Weights of a small GPT-style language model, trained from scratch on English Wikipedia: no biases in attention or MLP, 4689 steps.
Each number is 128 + 32 x the weight over its row's rms, rounded and kept within 0 to 255. Layers, rows and columns count from 0. Numbers have three digits each. The size before them is the row's rms in percent of the matrix's.

# layer 7 MLP down, 384x1536, rms 0.0324, rows 15-159, columns 1344-1439
096:118148195163151095142144209145138114126161156115154094152121155114138075119134128109122117118157108139104130135148115135116106158101188176126112112127112156167113136127068130126168132079166182130114119165162145109115126114171140156141151139148164130055108109143131075200153110193155120143
100:128092127122108121068163154136125123095091090127133080195090179075103184129104128130193120135144117090098097191123159119087110140097176057172154167116126148078107145133061114151111145139114163194133130119165164159170109169167115133096130203110135101122170130163144136127101151087171116130
099:196146105156108163150153162177117179168130144133117129117081168107091163098146113118076178101153142119144091133122183155125081152142092106125073173138104161158104177164115157158135113094153124108095126139040087128150169142133150107084130102139100164093136127145149150119122129137114089180
100:175088124099159103126113133144126096186129137157126132102113110117116157095157081113126122148097148100121129166171113115141174118127141110096127123103065196171120120190139117104103125133121140163142117091116128075147126106132173173139123147146107121103142097041161092118121108150112110086
105:127105122119157118101145135114131138174169091165126126146140063125109061155109110143099142182125083137123128153148131125100111107129161160109109105143151100131155124133122074131143146152112123163138103121043105153094100097070121104112082135124074115099142112128105130105147118067137147107
103:121173146102189136077126092195115136136107099126120129164136097132054104173098156103132142135122128081083176117103096151107122088164124133190104174144153119172085162125121156101061080155122156076134118165092137158156145073130108126086129111094163170120048160172131135113129107091117084079
097:086139118145101117120174132127123127170145083135115117123147150105125182139104085081134123131161136103161185139143111111105114123160169088078040109094140130082092123085140070113163099173114115125145107048152091092076115167125177140102110169083147162113084129130092130146070113121111142171
098:105102122123153069072125158084109147123143120095130103191130148165160136148104052104156157123148110148156107122137081103155109080125174115063110047158123170171114151114091136157153153158136155178128098124095148140115152133131117116146142109074185106148130138115084194147145093113154161107
103:093124097127138100133100164153150134148128155108109092117128166126108107134195135075119129114124074147087037126116111159086122142126138121091155121083194180173149113156161066115128139120120116126121144138115131141109139107121089148128084061116152117110136154128072118084165100089092095064
099:138146114160114204170145162125155151139159170127144151154051127103154122132117142129181140114135094132056140100113135160098115131106206171071154111080126133133094064118097109117143091103147161098118116107154172124122171148132111071230155120133124111104101159114116147135109094175131156143
101:107076121164134131082057127123137152162145119132154141093157095111144073164111144102177128130097059107067094105120093119125123093124152156112086122183162095151149127177148109104073101073111185131139140151120119138065143093140157090142078142148181118114138095081084106175173148167125129108
101:163180130094123180135132132161158153162143079074117101154116175174082158144168142145127143071173071129113096103206110174128200125098104106063195093192088177154133092135119201134131131110149164122100160128125120110117151120124105149130126101081147093128135157144151108142092178149112136113
099:183097110106197164111157201149115165173079088153126129144090146136166142110158169179182165144114120171177141096158147128152095136082128125153062140111113130174158142108076149136175089050163152148089139124091161081083081129106121154092162119070112159159163165120162159096113175167114177168
102:161099122031102146097080087131168136117131085140131159127062108131067141121096119119150101134119112131181154108105157106164100145135143132106082184117106123099092150094096203123138137081143118103129151226137084137115154086157099101143101073133121139154171113076118146128164109133156137153
099:066095125097165145142096096068088115121130083129180122117148151132109107111067155081140078059148112126149159109090093110105106161132153089010119161144101151105127088121136058071147088101133146105097123141089115153115118102110078135152115127100076116098137200070089070142138120115124110127
098:123115156101094166150120122102132124103152165097155119094091147130134076164138090151122112099146101088130142131152178126162092061102150145074185109070116153155105216118135112141172111075119104135097160088100137132137151172145126137169087120124112087149128197086107111168139050106177057088
095:132161141116078088092149137150122142189083155095158236132147123086148162192123093143051115108091156135063136149120083142125124164131100087062100129102202113106141123163069133146102104103082121187132137091105097206103044097187161133119126116093083108130112146122116086083090140121134154188
098:143140091136204145160143101171066096124089065145087177110098165133153069127140089097156128077126109141146175126145152148110077135112140153099136132069072077152095116076076147119027132090163096095135127155169131150069109191164111098144105141114103112104079116112178147140094121124140126137
093:130127100115163144161140092092116124156174124103118148166171104094146142141124174073107129117176118140111142109140155176165106098119123154130132181108164121110134129101130108157076143151140147167172098194138117094085147167214117117185104129174199129129087097105129125178132091110074119183
101:108153056148129105145134114061123099082181119108128171120139095109110112122114109160168115079103104149130101094111111149100157131091166071132139130100146123089084074108150155123150156089130183126133114132146107131165086148114195110137130137155102155157133073166142152104153138164149110126
100:124074139113206165210090115116123120113147104088079083119137101130147139081102112135149178105120099161120117136123110068191104102152143139073114127129091134114123111087153075173076104144125130051154140115108173132077089096145101144130044093124080144082099137129139134135161093148238139100
100:172149125138093142127159114117085113150087035181100132121140138163113164140123134101117103098074156046087088177120046032166116124185076171151154164139103073119168099133189136132175127180128108078121125110108135162139141118117086146082111112069137113128127137137190137110130085111133136144
098:050163133170156132091164097087116197140125065054047148118217095173115121144090116082133188086142094053140126114082115123141134184131142129122068122132190124166116158087112152164188126139145121111078134088156162145119161142087180133136104160102102149138075151188068099173072122101116107133
100:143030193147141154155160139075098160073105172160120145103157157095095165108171156123135135102126171067169103145141113142182111150109158118102108105113041110139116156132133155129098157177112132127126179145168106124113126185140113091101059170175130166176165145108136153184135083134081076079
098:136148094139125160139131098112130146143079117131171108139107144089185144163160117114121130156079097131139145102168122119099132073073136125087144160155148181104152119177135113137128155094134100098149152129127154104097159108148164129175132129133112115127156096155172081189146114055153077163
100:143084121137089183080124145114107136185115125174148135111120152102115097184076079126226131106132147081099082125096162129136158094107101116178105175139125190143123117124097240174093146145107173140120106125188129144105143081155132118084159146068155126110125127143135122084154142173107118179
099:155147185081123102057134142172096101133053128116125133154151117112147120094169100200193143173185130164137155145127076152130097122118112121151120142087094160168125122136090182099115176117181107190136146138143130089166152066149118174144124158066174162177165158106070147140145191161133057172
098:167171146100068082134122139118151159167206116117138102158138092092141126163123137069115164154141130128125067116081135137146079117146057104150126122188138112099107169058126180087113091158116176143071158140150135109174139157130172099100124139134112128083163154165140143141094152135097134175
103:176165141121136127119136109131158159150139058132090114138145123100145094138125116174110126183168150122135121187181133137162144138117158148125068163165154113121125118118118071106122064181119136141141137123137108142142175158075108142159154131114113119125122124138156137146147153118109137089
101:127137159119081149082151175134075098144111128081110177125072136136108151074107165122150127130170139096119134138120142126149130156138102092089093136148069103157158187074127136117112117081096170101112164144126152175119127119125169183183128113136148104148134093150155155131131085115094116081
097:140146151127126110158127086198152140113102127105122127153116118143154189144156151114141129115128158144141169208115141105124165083109115138171081110104126095151079108083078094126141157125168093167125101109220162170174070113137129100159112157108157145128042129111144121164128165125124054134
099:142155139145144125080211092094148104076096106111194129110188090152126134166136093110101097129114136178096114189116116096120094114150180143134180131122101127137143119093137112085062109108106166084125146067112119065176133143118139165134134081123145207149118138073157113086201078153103085089
100:122090120189141147095138107128132105144146092100151130088108099110135099131156113122120104194128147175167116126117164106110115128132164208075162133062092172086123129087104032158129128116117190114148109090107128125209144150125131144177143120146080095097131170110137180147116105180122178156
097:111195137129185094103128155104169165099159133141149157184143125100091142200121153084058168152119066128126160134155162158146128172130129088132142102143127140086105146122114190116122082137134146106128063161148133129134103113039107084153163073120110162179118113187168139117136050127132132118
100:150137169135095085125133128127074175083079142138087079131114117150140058125164167174091155060094115163120106094145072069115107124110131124235108097095191129068067118103134124090158128132214052161147132201096110138099122104106126146076138153106112116125091144179089074197114148136116131169
100:144102133139155125113095166135129144138140150144108138139078163115116123148148149071143094145070177128167168101064148073201121109107091113086151186139133142125152158109102069093094105161149133174114042035098179154078113113156123130139157122142149142152135112141136165041120173126093206162
100:172146124149061156076098130200096149178077177131178132100139109142141171138183181101089056109103180119133126169134107135118148134107169131111159075109097159130119140209108138116155149083137143144078156149079089113092073162187141144107139117140142175154119177204126129113134082140107082157
096:106098107122078097118088177114115152116139126179089141129075123154097142104127074140103142123126077127139085114180095148175103059130141117128080137122140121134133135132118061145116135090076177154112152152115108160134105058146115148143100094157148106153107069139075124167172163066086138140
102:088175040150109080144085141119167160185165116136141147115171157134197130127163136163118186107114197103099103075126122109120173105113109085117059132154163129064126100099133171112147103175126106093117126188080140125179109130152134141126174190130162093146117073088154130064114171107138110054
102:148179160095137103162148168156135166077106110144107166074112168153115102085187094148189084072086070131154092123098103138101147156097133146139095111106016159139100143106130107123126131148103136117139087113078151192098144147117120084153114091143039118150162110222176120144103135118085116111
101:163120147108103191100144100070116141136089153135095133120074127120140138126122154133170071073114083090121146110122113138133047137087140142138128150118170116117170133091119149117169158122137146114156103123097115150118219131142137110140128133128079145066125140137148120125113155135106148156
098:080136098114108145145160114138115100137126078153096169098100139124149133112113108115152158121110083154139173088085125199164121203134110107171114098106107212145141107132089140157132170170188123169149134063207111129153145126139106144139154123140168063206162151149154201167077124132135155165
093:132095177163080132107174150109101115108164159180108136127147179074145126153121143104101154156159208124082172114119119151127106107136143123105134169134165094179148146082132081162139151080116146144120108182105112164164117127109131082086115151153145128109132155134152085131109159180132109138
095:120128147128116132144087126173123096156084084164162104156135111143107192058153055117108090106116121066133105135116135095118144151102169127100127077154149140102153145134200104140099165087153081108073109100169121117116207136175175115089141177124200091105133109142154119151131213138137148150
097:127114108172104119162118077140110125114133113144136155169096124105129095133173118099139084158121152125171131163094166107096227140128101129113126061123174087144116217149166100099145171146106122145174119031125118164121197076087124147110158133157211113151132151097121132134108163135159132170
094:114095112132135113091068124136148079085162124166122154126139154180146106141100096166227131162153117119132133141118146157140100142145148117126124152057113151169113125143102084110103133110150121141154118123154103160124123114125121146107094146169091157125148131067135122128188107122184100128
099:143114081114134172154092120084150150095091135072127128107178177128156154110116069152149161142135176130147149110108089105120148130128158126110133159099067146148122126103080153143161080155027142103151163205162086082131115145073104162153127140171113076111182154032197162135202101123120095094
108:119138161090154110119125129070171106093149066123159142147130063116131123113097143112110169127131090067154175138134102105128190123095118110111038111152142123154142098137143104127138154124125170153146125146099134141167071153097133094118136105127048125118114129132110159111087107133107083106
099:104173156192113140092098126075117109137148172106120149148061128080142182219162152094112108099159228154154126115103197106158097148174112071147074130128113145165142154119129151140202182137131094116126106113118112126197103132153065176122108098105127144134127141137123125093077134128117120115
100:190146103119087135101123148122110159174111125116158085143132164141095143130173097176102134117155127079115144134119126116213085124140145092083138117114167101159112080149152103166182194116133119048167177115087136105143134166120122118133129149127117083113131137115142154161154114076147128157
100:106161107142114108159140091133102121133139135170110157162069085110075180172140175179080108169130101076114126084144059113120094096154071107123184130155100131119085083202139063100097106169138149138115116077042116125143099137072107112101094126217140126130071093122148057157076097155165133156
101:126087109159201156121090133161108136182043125144185174130086130116086081134153184079137182109151119175093149082118157107191149115122120132006111136119150137140123112155141126098145203154148141134140169214075089138158216126149168121147106124076151131062123154087150129134100121216088155123
102:153096152098139140121132154139136162095137137093107169074105133148074121157134136124113131135131165110145190144064161110184133089123144168057120115185069141121102169143157107114082128149099179118113146147082117124101119121079111153087132117102129173160136159093158107148147146115095131136
098:067061083134127092093160101163144086121101113130153123126111189086157193091130130218067124102128121122108117078147118096138080072126094131122133105113106160082120151126103121074010103142107131119137100093080091121140152117147096114121130155118187123141135116158159113104095082165145128100
104:100125122121118143105100167113126104130124127096096145078151123125138129085130120131165168125100171091181066105149148194130065129124155156108187124102114152195100168095092090119061154126092143114086155139185098168193054134110137094106148228137119102097124093174109107078134169103120077112
099:130128142131070128115079073082102121124168144072128106102090094153149092103072103140099145098114096137093185131126119171080063102140145120092084152087195083160157127134167128101093174116166138105098150135089139128123137103102084099171086118156126166108115167145046136151094105137108146086
096:158092168099143110083176104107107138120143123112106189141136167031118134138112072129127085179080144100110141128109116127098122122123127118175092110148103136162177107216116173123132143111140099137110166126121154110094173099090139143112169131139141133132117124098098122158140137093125156146
098:147106175128107168190143149131095128112083107093080157126122052128069146132081156108151111155163175130180204096132153163083146194146119104146100115145181099143138107114099079143042160094136138079161094105136070182099143174080115066106116129128161155086084146187096194153151086126092174100
097:113097133126129187129132101113134113164165183160126090155088130138141162095156083131135130112104142141136132134104149130108176149118114151110098128062123099150122089148152137125127141161118146120117111159146119120125111171132084146132154142117123161085123139135171150103113126118168130183
099:155166159152121087134132166169110074072096092173128116127122121135124153164087136098155117114121109096124153071082136080161162128141096113081171117103126179115103116146124138108105050128125103090089145120117197154121077122173154151081066152104156141059141118184067103112120111117108107118
104:136142133103144132102139149184125071101112128172127128098130081124125127174126153169162126108224086080102154144122132068110167130122139118109097132182065112052096067182117133132192105134138116149129099092082153093123121097184120106178123108135180140156147132126136129024106143140153127124
104:105177132137087072147130174162080148117139092113141115154088085171119073159127139101105097142162086140146069085207108095126066141155117194157198129113101146141128131148069143119171097156092115072096039117149102166107130150114094108119143115135164107098147113136112114118135136124120176141
098:129129208175135135105114108121149172091084096136105082102130128111118129065175144105184091125111109113161127118113081109112155146101117111129151179141145147106125171129113135164131143144142112089130104116136149079123072085185172125136148133181095157117139101106134108087084091169081095115
100:088103173108117164071089133081132150146194157175091150145136112108166104104137139120139148115084068122101108148128136105124204136148125152121121103073143120111123114092174152149112107089149156160144140125209098154119150173158111143079115157112149148094112099156095092132119088137152151189
095:116143142098108126191138146157102155132050089072120160104120158111171027120089125177144139137124067181106107098134215102151074133136110208119083132119133167130095083121123091129091161146159167097098126107178132092125148075111152175104118141161110158102127129134111156096129101122133202115
093:146092167103198182092114120107069145164021146073121100114160093102163159120158157044181089054111131124128117121087093089133213126146169136110094109111154136109128130111140070056146115143170117150145126146108113131103182117114098158134099140160124192039157139115124074088128104179191068091
095:118143105134089145133180171113131107097180143174105169145134157173108118076140111101137125120155120029074115135078167139144117146123060088144106142116081124110132138087083137112123139117135110115135096106179114182104100137115195147147130116085086107151092157112103105095089130129162173091
103:172110131135125135139088164194108107115084057128107128169075187144165130139152110142148104137183080242117111173157110146162094121119149101098166126175117088156083123169146147146128124055136170112187145198131132117096212088138115150098134139117177140163183131175116122106140115160135148117
101:124109149102176110140086121105098184059132106083147109136102038098143110141158126115168104106117091119073112097163120106136141096063121093111153133136127090157132132124064106106067126184154110099156120146138108087094126129082136096162135168101108103122104096135129130148174067104148106049
106:142186077146157098057142144140134131157149106161088088123129114109129090142111125145087100066153066073082108116097172127085079125153104146163179147160160151121114177100092090140103085134106152149159087115105097127109198142097142137088142180153099082111113125156139110183125081126091061106
097:112124127125141136155102117124140132163180149077099142142135185097130142125169150098122139134137107158133085087133152094151136163127173074080180157145123142103165131100096125119176145112122174052145110164101115196142129123196062109143096107071171152164133164147106161089140089112132066100
100:112072122118151132099130106157155125168130135066088068158078075147120132113150136104136130149130162158154146116085118115158087137145099126121130138111089181089106097166173079133112110148162148137156076047121100122097095116118157138117191121072181116129133112076109092111130100163159150128
100:120113083090120126112100138141126131126184115141092088105173101118087074148118144133069136107141100127118158143162134185070132186122151115106094139107128121111176086134089179085127105147112149130154176082150104139135149222117101138080161163078123091157102110117091115144105130112155093146
101:085157180081147164121086163107143139046172115055104131138068126165125109129135143148117122127148132081162164147100074060153137122178131121188149147116196117153205142158123175100132078095160124089110090108124185108101094144110117108140137117133137148075125152170172091207148125170127061155
106:136101173112199127149164136133076148147104118084094158105128145108090162168144160140157160138103122199148140098090138207134094149162123131031079121140151159142082085096196094061121135116136084145151122105143084130109118079081052104160092133169140172061116112076132103065123140126124130124
096:126157150163144131107114139160164124177148123101086114097125124151122143125132141136128170200134088145134138188182150127122103106118156153154083122071086100131117137102064135057117170172102126150138088056139143109096203136148105131173105140114171104179122101073099094114101116089141124079
098:161108134078104138133129155116125157093082104130143184082122132150126106131141103144083197136127134164134116167141161091076102094180140118082121108115097168086060153193088099109154135115118087125111070156119180112144099106080157141138134163092160124130160163154130159088121110130153123096
100:106107156116117113117114093121136172131110107111089081139173118158184128172104120076138082156074108102116159117133132131174130097101076115056119116043071174105139154090120148156157114127115144142125116115159122169060150153145130146134083150147098154145146058169123068116130166143134154162
097:164105113156085106179144148078026090138136076086133158136136114145051103144152128164156190127130077201139130140144086147179188111128136127107033126086134105167114146102176092134115156160207111089079101135037076115108096090157100108130151092111086096150123173152150140113080086124143138093
099:186107154131150128119114108117091184073148130146094204133153103096136073106167138111134147112153119130132157137171153089130100089087135100096105206113095127134084124114092194081166162140135115072067108183084141147101098127200120135091132101078109150088085111145086144089152025126098102150
098:081122154107120125072157114140104167142112151123136136071087204159161113075111158127110160095131093118122102128175167142104139176108131170081137153118152146102133204100139145134132143099159122140130114111086133172164130162081138126186132112146143142171108163130075150130175087164130101096
103:125117162127134167108097115115134151085168195127141122093122122129104134124096110146120121125075150126123111119105128082124056146152132132150124197152135162131113098126166164139109153169088140116149101109156104096132120091121070132085211112133157108139113040087158093165155135157156102160
093:111132145134105138122107112127146123130141115121102179134113150147089119168127102114120105176132068136116173105115138182071177145103143110067118191165066128142108118059110111108120106141167152123141109064179152180113043144128103142093138195106136122119119062097145135127115174148132047157
099:135088109078081108108100155092128150135144099133090112124081129161159135104139133099174076147099142067148043145155144182111114146105137105094108157178095117146137136141082134101130193083098109193139161146084114185131097112091126125077128122102156090159103141172121109106056078118121141124
098:127167121143098125120099134065076088149179103139159072161172124126114058154135169121091118110191077091124128102158089087088105126138103164150164158085120081132114149172111163146172122111161162068131047144092151135149127081134137110112103067075019101067141132191169134145111088134139129102
097:125149148118136117086155132183154109091116112189165117179202128151102135147113164127107106123121077165136122104110134135105149120115092153147151167065167111154119170126090101156137089131089144141105179110125210145113121167163151073091122142080152149177098127191052121134153132072126153146
099:168140136165130153112146185094083145107078158116104134127151167144140065100105160132092104117137098145107047126111133095102163168128137165124140142175143149186116066148132108144138170174121147131142129118137133118127115157145155105092144176151120133143119151168197110156124151177152161164
098:062107128115100105145187143098111162140126108130104165122164160114150099110148122203104149150053133060130134135148112134131102129144107075154132102106183083164147139111138169126112163052101098141148088126053136129114103160135164124114157144163082079153142180098131086063156111059110095095
102:111116135151036090118118147116135102097131124118089140115110182091103132141138167132169128103102103138090196125175173150094081131110154114158143144113113150113107127140120149122154121138137104147110076128107079161137121105081091148100121084133124097135169156135125136138133164121100117142
100:114115068131183124128159098101153129139076087157116146134130157072202092158082129146102132164132160122159111094085127153161106119077154140180108096153169119162143093208106162122154168160139109137146103137137126146154104165164106127122168131151158151085139158188114126128133100115129130139
101:058148125149075114104122166114164154123114160126136139126156176110185054186146097171134125132169087092142125169143126153102132167072146157120116152083119131108130131124153093130164164050166133157178125186135152075084097094127104061129125153133166137136123158168175123065154096108137139160
099:118075092110108146106109125113051054136143083122132179175132207116168130109111155080107123096165103096058040092132149172196122111113114157131143182103132143135155126136097135143157168111155107103127094167076144137134136067111111099102107112152145152137125114175106152116115170150160174137
097:110183117087153092172134166122130110104203112125111133105111159086142078135103130182121090124101171163169075148112082159110117104107169109088058163084123128097088088094103114104078147082169121131104119078095150139144134130118167121064137119160082094145143108147118127137122138117122174184
098:124159128129133155184098105155143181103104131182145144171121124073108132124054108190136105201082163038171141142153190165116159111073167123116114107130162082074119056206162023176103172063094144119150151125149130092143121146101153103129158136111171128121120117191134159121107135187123111123
100:083136114095110073156124111114130162130146113158102163170128136132136133087140106164110120122111105090173103158124156137132100130104118109203138149102100155190126120114037104167143117119074123117125113114137103153128090115130143086089173104109146127131125073134157106060154131073128153100
095:097138061135079187207172109129132130110115065158103120120175082113104084137110125061152110149097114103131121136167096206112161186123177104091114092119152112120098091115074012110150127148102159158125164093092129134126165166149139138117175084118149135110135123117104151122065107083220140126
101:144127147131122139078156181112162120087157113138182084095083049110072072190107133101115156116161136108089145157142119151095147109130084152143086141165138120108140065142104133139117098165070144112121143137159133156128127096117143101126129142104084183063125113189154128142168133129070115207
100:134141111145146136178078126083153138128100115103096140122121210147196191167115142121027199112064124139177133102190171079122078111086077126157169111136091102063092144120184105154124087159134186139060154105118044097130102145122152128147138156135094105135171143189105091148084193152154126143
098:136124206080136119139163147107148146127176126119108161132109183125135071133088146125069135109136132155152086126137112150093137098144087142103086143075112103070132187170134113103100113108151133115162126156215123111128169126150128150096159114085129105147092071071073134079130122114158160165
100:092153129087084159095120131166112121078168155100126163148099105124063153106159158169097045109103116154117139133083105157082143132121162167108089146114109173128116111113063090144105159155162118145143139096158122096197117114185135066157152112114120121113157053068140120084173153084136140131
104:139108122096171131102135126150151145143157083130077163100159182142051145178126131131132123131098150111165128145064148126128070137101160156108129140100120119115115102112102135137110113153125180146095115216156136154167104091076094086120093167069121084071135096117125176100137144137144140147
099:159134118137148172117148143093118134131136141136138129135125157120162140094173159075130142146118090052110108204113137122121110177135113167105187134147148168162124100170064137147114180124142161154158099105172134118132106134083170145140185136109086119182206144147088195169150142137136125073
097:117113144119157126166165132111132122138082106155134076104109107098151098113105103130094095135148149130094091125166129173122114072133084111125212126171123128132130112177139175118153145062098136111137128164050164137161156114125097099131140170141091131086114139121130141103100098158120098142
095:129129154123105135119091155096092141098153110083111115147135080142155116108146113110098145140144149152127180183132141126115162151113166127190123113125213115149130145183128170074139159124111150096081160136151118143114117148132152111134156144124137115127148119144066097160137139165113167146
099:121119135115144104130105127144180105102156138153154093124134116135145118151132147131120113157146117175110155132144182115097097195108139168073161063094194127130060076125076075134160097095147116112123161152120131072155037116168145081113172132100146124092176167114112134186127097144126147093
093:124112156132087121134129113171113077143115174091130144116088090161165142129176152161097124116102122111116154146050151100144104148101186119116187167130127089120104155086073059089086132164172130132143136115143169125064131105120119071102140145148146147140104127112087113083111134098183113140
096:091133083174069172090106087196120088133101149155156117163163154162137106095101113154093151114152102118081179102173109150155096124131193098137104145099141129095086132181091072107125076046148122106114144134107075140142159116070096134125145147150140118179090187132153089105124160120112070166
100:100115163088107110090082113145090098133134099157074120132113096102110093117095198143114071160145149094132024104136154088096106160122127160136115099148113098109185088090108113128185112126102119099139083113068059152125159121148086163108123135101085096106186146120113211054116127100126148121
096:122113138150071133042123092158135127147152153076143092179077113157062179199119097131148132115110104135107087057032160055204085118163122128161066126105137166156143096092167158137140164128185164160070024087144068097070124095146158121101134086146121149148159126140099160052103119134129156167
097:148105120109160168122108143109064105108146127157120128107195093119086122156123140129078138080153121173140109112099047107118143061109109115160184105060163152086123087162107101133148110146137111138110086185108172146151149134075139108088119137081140151129099115148159140096084095086137131063
100:079145141148063140126129118094124075157192128151108100148115063091165098160126089124207127175069116124146144129094161167128075132158179140179193101149176085157190081141131127137156102118149098121142120081137098091149128142066099121122154126127137076137105127123079130139125110118088069102
099:111152096168112150124123107151094165170204078141095134140160075104154130074130120150156136171124132102119133077083131147174091142121132107148154124150186201136193140200070204140071127074099155185115115137051153130104097200150096114133096101116073127097152124096182151142167114141137082095
101:166130205089106096140101126112075132142174150157089167113060139158141113132136098143170129115120155088143133133097138103112184156134095129116134147120178154091168131177134053129116175102124156136154143144128119140058178083146113114127082085124133100105118146151145112135121064066204134163
104:139166164082091113101126151086107147101107141112164151144150187171150112096084082095134165122209124146189088198135203094130131148120139123101133123103089159144109154145135096211138113167111099227141132075162112167049145130159190123057147122034105187138165136161119161134100143157141081168
098:078193129155142102144169131078125081106101134112160118129087082083170112108144119147143142165110178113105089141145150107106136145099153133077108099149123154107107109155155159143178173159160101107130121109096100084141065104107171137115136128118154083121132097095141099160008102121120082156
094:173144177133124119126150098121107110167112095070139107151115129150086093170108124159130136144177110105164131081166096132150088124135098138148118206083110131139171151119112092142134104195113150147080106155157154040232140085144138153146138138125143169106136155062146135145131135125119127095
099:092096182119094153069102114156147104120128177108131109157114060163101155116133165127104128136085167132120072093099108134134128213104135150189136155146099150128153113105103090104155165118136139188104131125149127108118142128099170116131115109108115139147122112120152198154085134141147168162
101:148069144091134092114137154108142088102148138104084146115095143113065177190178156088147134080147076075146146101155111085166121142120145181114217120110160131120103133107106092125126078120120169086127090164146083112084089104071091112077125137137095146129073124144086111109067068084153140158
097:165147101120157092126107112133106119136146111077169077085156089120143094132109175173181148083147126151086099123145110080114106148119199116154099074174080085140093118125098074126113113109097069136111086162094154143082077090132083189068148099166101092109080122067181148091104120090115157100
099:117123156219184186092129076155156127135152111136082106155144101145142146095094151126083155150169119167116168152122138128150128168124085169180114093133143042159122166153090129149151098109087156092161128140112097144199106143115141161166132133123134167092087127133082113063084129161098095064
094:119169154128093158128082140093154167154129113162202110089108096124123111104108145138132135128135113124110103094099079117105131094146073137158110122083126127134121093089154138144126145162195128099101099139088108078157163103079100194068126102160157208129130135137162123156101170128191083123
101:111147104159128089153140186088114078161136155079144122147102147105212171086090122128126068106124162101185097165086160121155086138104122070104134153168125151096173116118109177149131096111108102104140171143126129101087094148092108097110129174126131080086172120171073099118173114161153093093
103:133059165171166112122186112108164151145142139093136148067106128129103198122098097147121098123160148178116153132116150100144164135135129076144130114137129134166101148077165138113150131100161106145121095089151136077173198135170166103160101124104130116133102106143101158144114147155117046123
098:171138090104172095116150151103114163160148126176097143157127138122148116124115065093112115117087148152124099102152078118164147117045138163160058151100141173129146131125110126098105185133219129068117169137102113115140105152139123115130125124137087094138080106097137113076147069117131137106
099:092078158180107122095093109158100118138094113120156058112121147085125161109090119127116168139105154130170090160172112159125090104170138084131102101082204124142149061182156106135103078175129103041130115099173093145107158094121126169157111138118099188191095111133116185162136094119141156161
099:127130127128205066077118137156115139131129093128076123100137133148135097140100142126052141134081151139191080135075117127142122086100126107097151192080126139092104129153097173161117091104104118090112063103084142164114168102204124125093179150105152102136082140084142126137089154092091132124
116:111096146134091139153126169141079128104136112118149151115144145122129125190113095092115112134180125129152124157110113135139104100120074136133086171115114082052103124136141150088146084162164139160175147104044076181121043150131138156212152099161159114162084155142195155082134125085184102124
105:142095120122131132114035133126138068130139108095110085110075045108160133132110120108150137128130120160079135134168140122162118192128121141121174091143073131134158093045127113113102115121173050160108105050114114102101161151115112097156086163054117089153114198134139090123125149112207176096
107:064146131072061147095128077123135179142162121103152131109120057090033172107098102133105133182135109111129127124126120144138088112177172121126201098143108069128071083100133083141113109118081136128123171147144111174093117108138169141142109115119105115062131116119159102191137177083125088149
101:116149150200144140152141117126143149145158140144142145084042136126099129162140105165143117135096127114088100116082166139152160092146094121154132155108113106127053164160135150136044150097147166158116150110110159205157104086053079184140141107124120148115159131140110111146102083155124101131
100:124112093094123104134155128113107144139095106134120118090143112155209071140090143129081126077125097146182082163190150159155102106086115157153134138173125157098165082167183120125139122135094125134181147086108020160110138129088078117080159191131075118078169179122125171139121145149161167093
104:120114157131154148143166181179108109088112109136171124143065118177078117087095153163170126107167108149102099106124094132111083171108137185121072114182090197156171104074138160071118129076129108143157136141152089060129137125144136108139149195138101126172161106113130133136112186102109192112
101:149075098086125152174119124106075148147156088161077089108115109145108099201201175135132104074108108136165191079111118128178120102102105093119102111148113076134113094102129108087146104139100150131116141140107112137044137123098151075099111098116125112131152147154165139088103136098114116120
095:125121146112150154142116090115180088143103099106114170082141074112157093076137140154088159180125154140114145097142157143122118094126172126140157114067120143101127168141128193095148105143118116110132120077094119110104114137144102115148160147087117119141102102146108103183131122123149137170
093:140141084117097110126158149124123149136114169208094185147145109104080115142080140122111096064081085107183170091140113115105125065118161144099100100123129111154094088118164085157169108095131116108142150097130144110124193155139183108139152124175073121105118127139122108183141140129158110101
102:144133121044255133126178135120146089116113099108151181123119079113143099103165101136164130093100182118153171133170116108157130133091117135107114147114058092112076138125148183124134077079152133126149136148099070088080124139149129141137145107126141128127145138081161110100178061139053144179
111:209154153113194138108147172142127146136130129147164191115149106207113070126187117137094123139111129117146104159124163061133176145147113096112163168088108132072157140221124156119106157183147124168117170131152167097082122097138108120112114071120136152193127093113136164128147130156080184120
097:138152162111132104146124156112126178099150152093145143084170150107142091128123124143110171095142156155132083124161076137073164116142183123112153150143079100145107084154058201062078102123121136148151118171154127115116181086132164155102107162056131156104141126128139123102169088173128092169
108:119116059093173089165137179091112124115106087168137112165101057165094114111115139125118130130110119109156139114118091115132083143095172095097144173097144148133107136179123117128169112141147096081135094146085144177115162074130088114097140097143170087050163123080153142092149138101110102164
098:136145172106132128072161151144153133144155144151163108135114123116070181131139112141112159127137101117101146102108118106115106098122128148101111138084082049096116088110125124144141105064147082134117090122120079105117169151162079135098133143093153187137121147116124116150100073114122129187
097:152102135099097152091148108097171136144094169198074156171105061151114101126134129177104155163145125163108104093109109175157112110096109072190090129108152118171145095116058157097132162168107098157134110123156164142152165127127141197182126137161131111141216194099118148086187151150152122065
102:093156155177182122092137125105151087128140166120108102197174170122169078145118163125173110107115118126150146108097099135131069150113064074202127124192100113178142212120155123123127138127150128107165131122164109093093097148184147077062119165143095162142064111073114139061122178125146054069
099:100118123135163082123140092163171088099146155115150090064175110121104147116153123103118127136131087061129153150108152110155132120136053117087120054071155150090140103083134095120061153162156073090157140147086113114141092152145130131053083178069117125112152065088125116126075134162117131094
097:145126080143125107100093119134143126120122122139114169180123156127021160150109162104037120125144143036119112094077203085189139148126109169147127160021134146115158133151161120118108141139162104156153150093117089110143080110126110134162178120099069138114185164094134113083095144129142095156
100:159103091116180152174167147132124134090129082099107139083100107107104149124108140113140097166141076129124049114138158077090128143117110183105169095156085137105139137119162126140172130156101139137097157073119109098110118076200064162176068132132050098138167099108045158134129142147144132088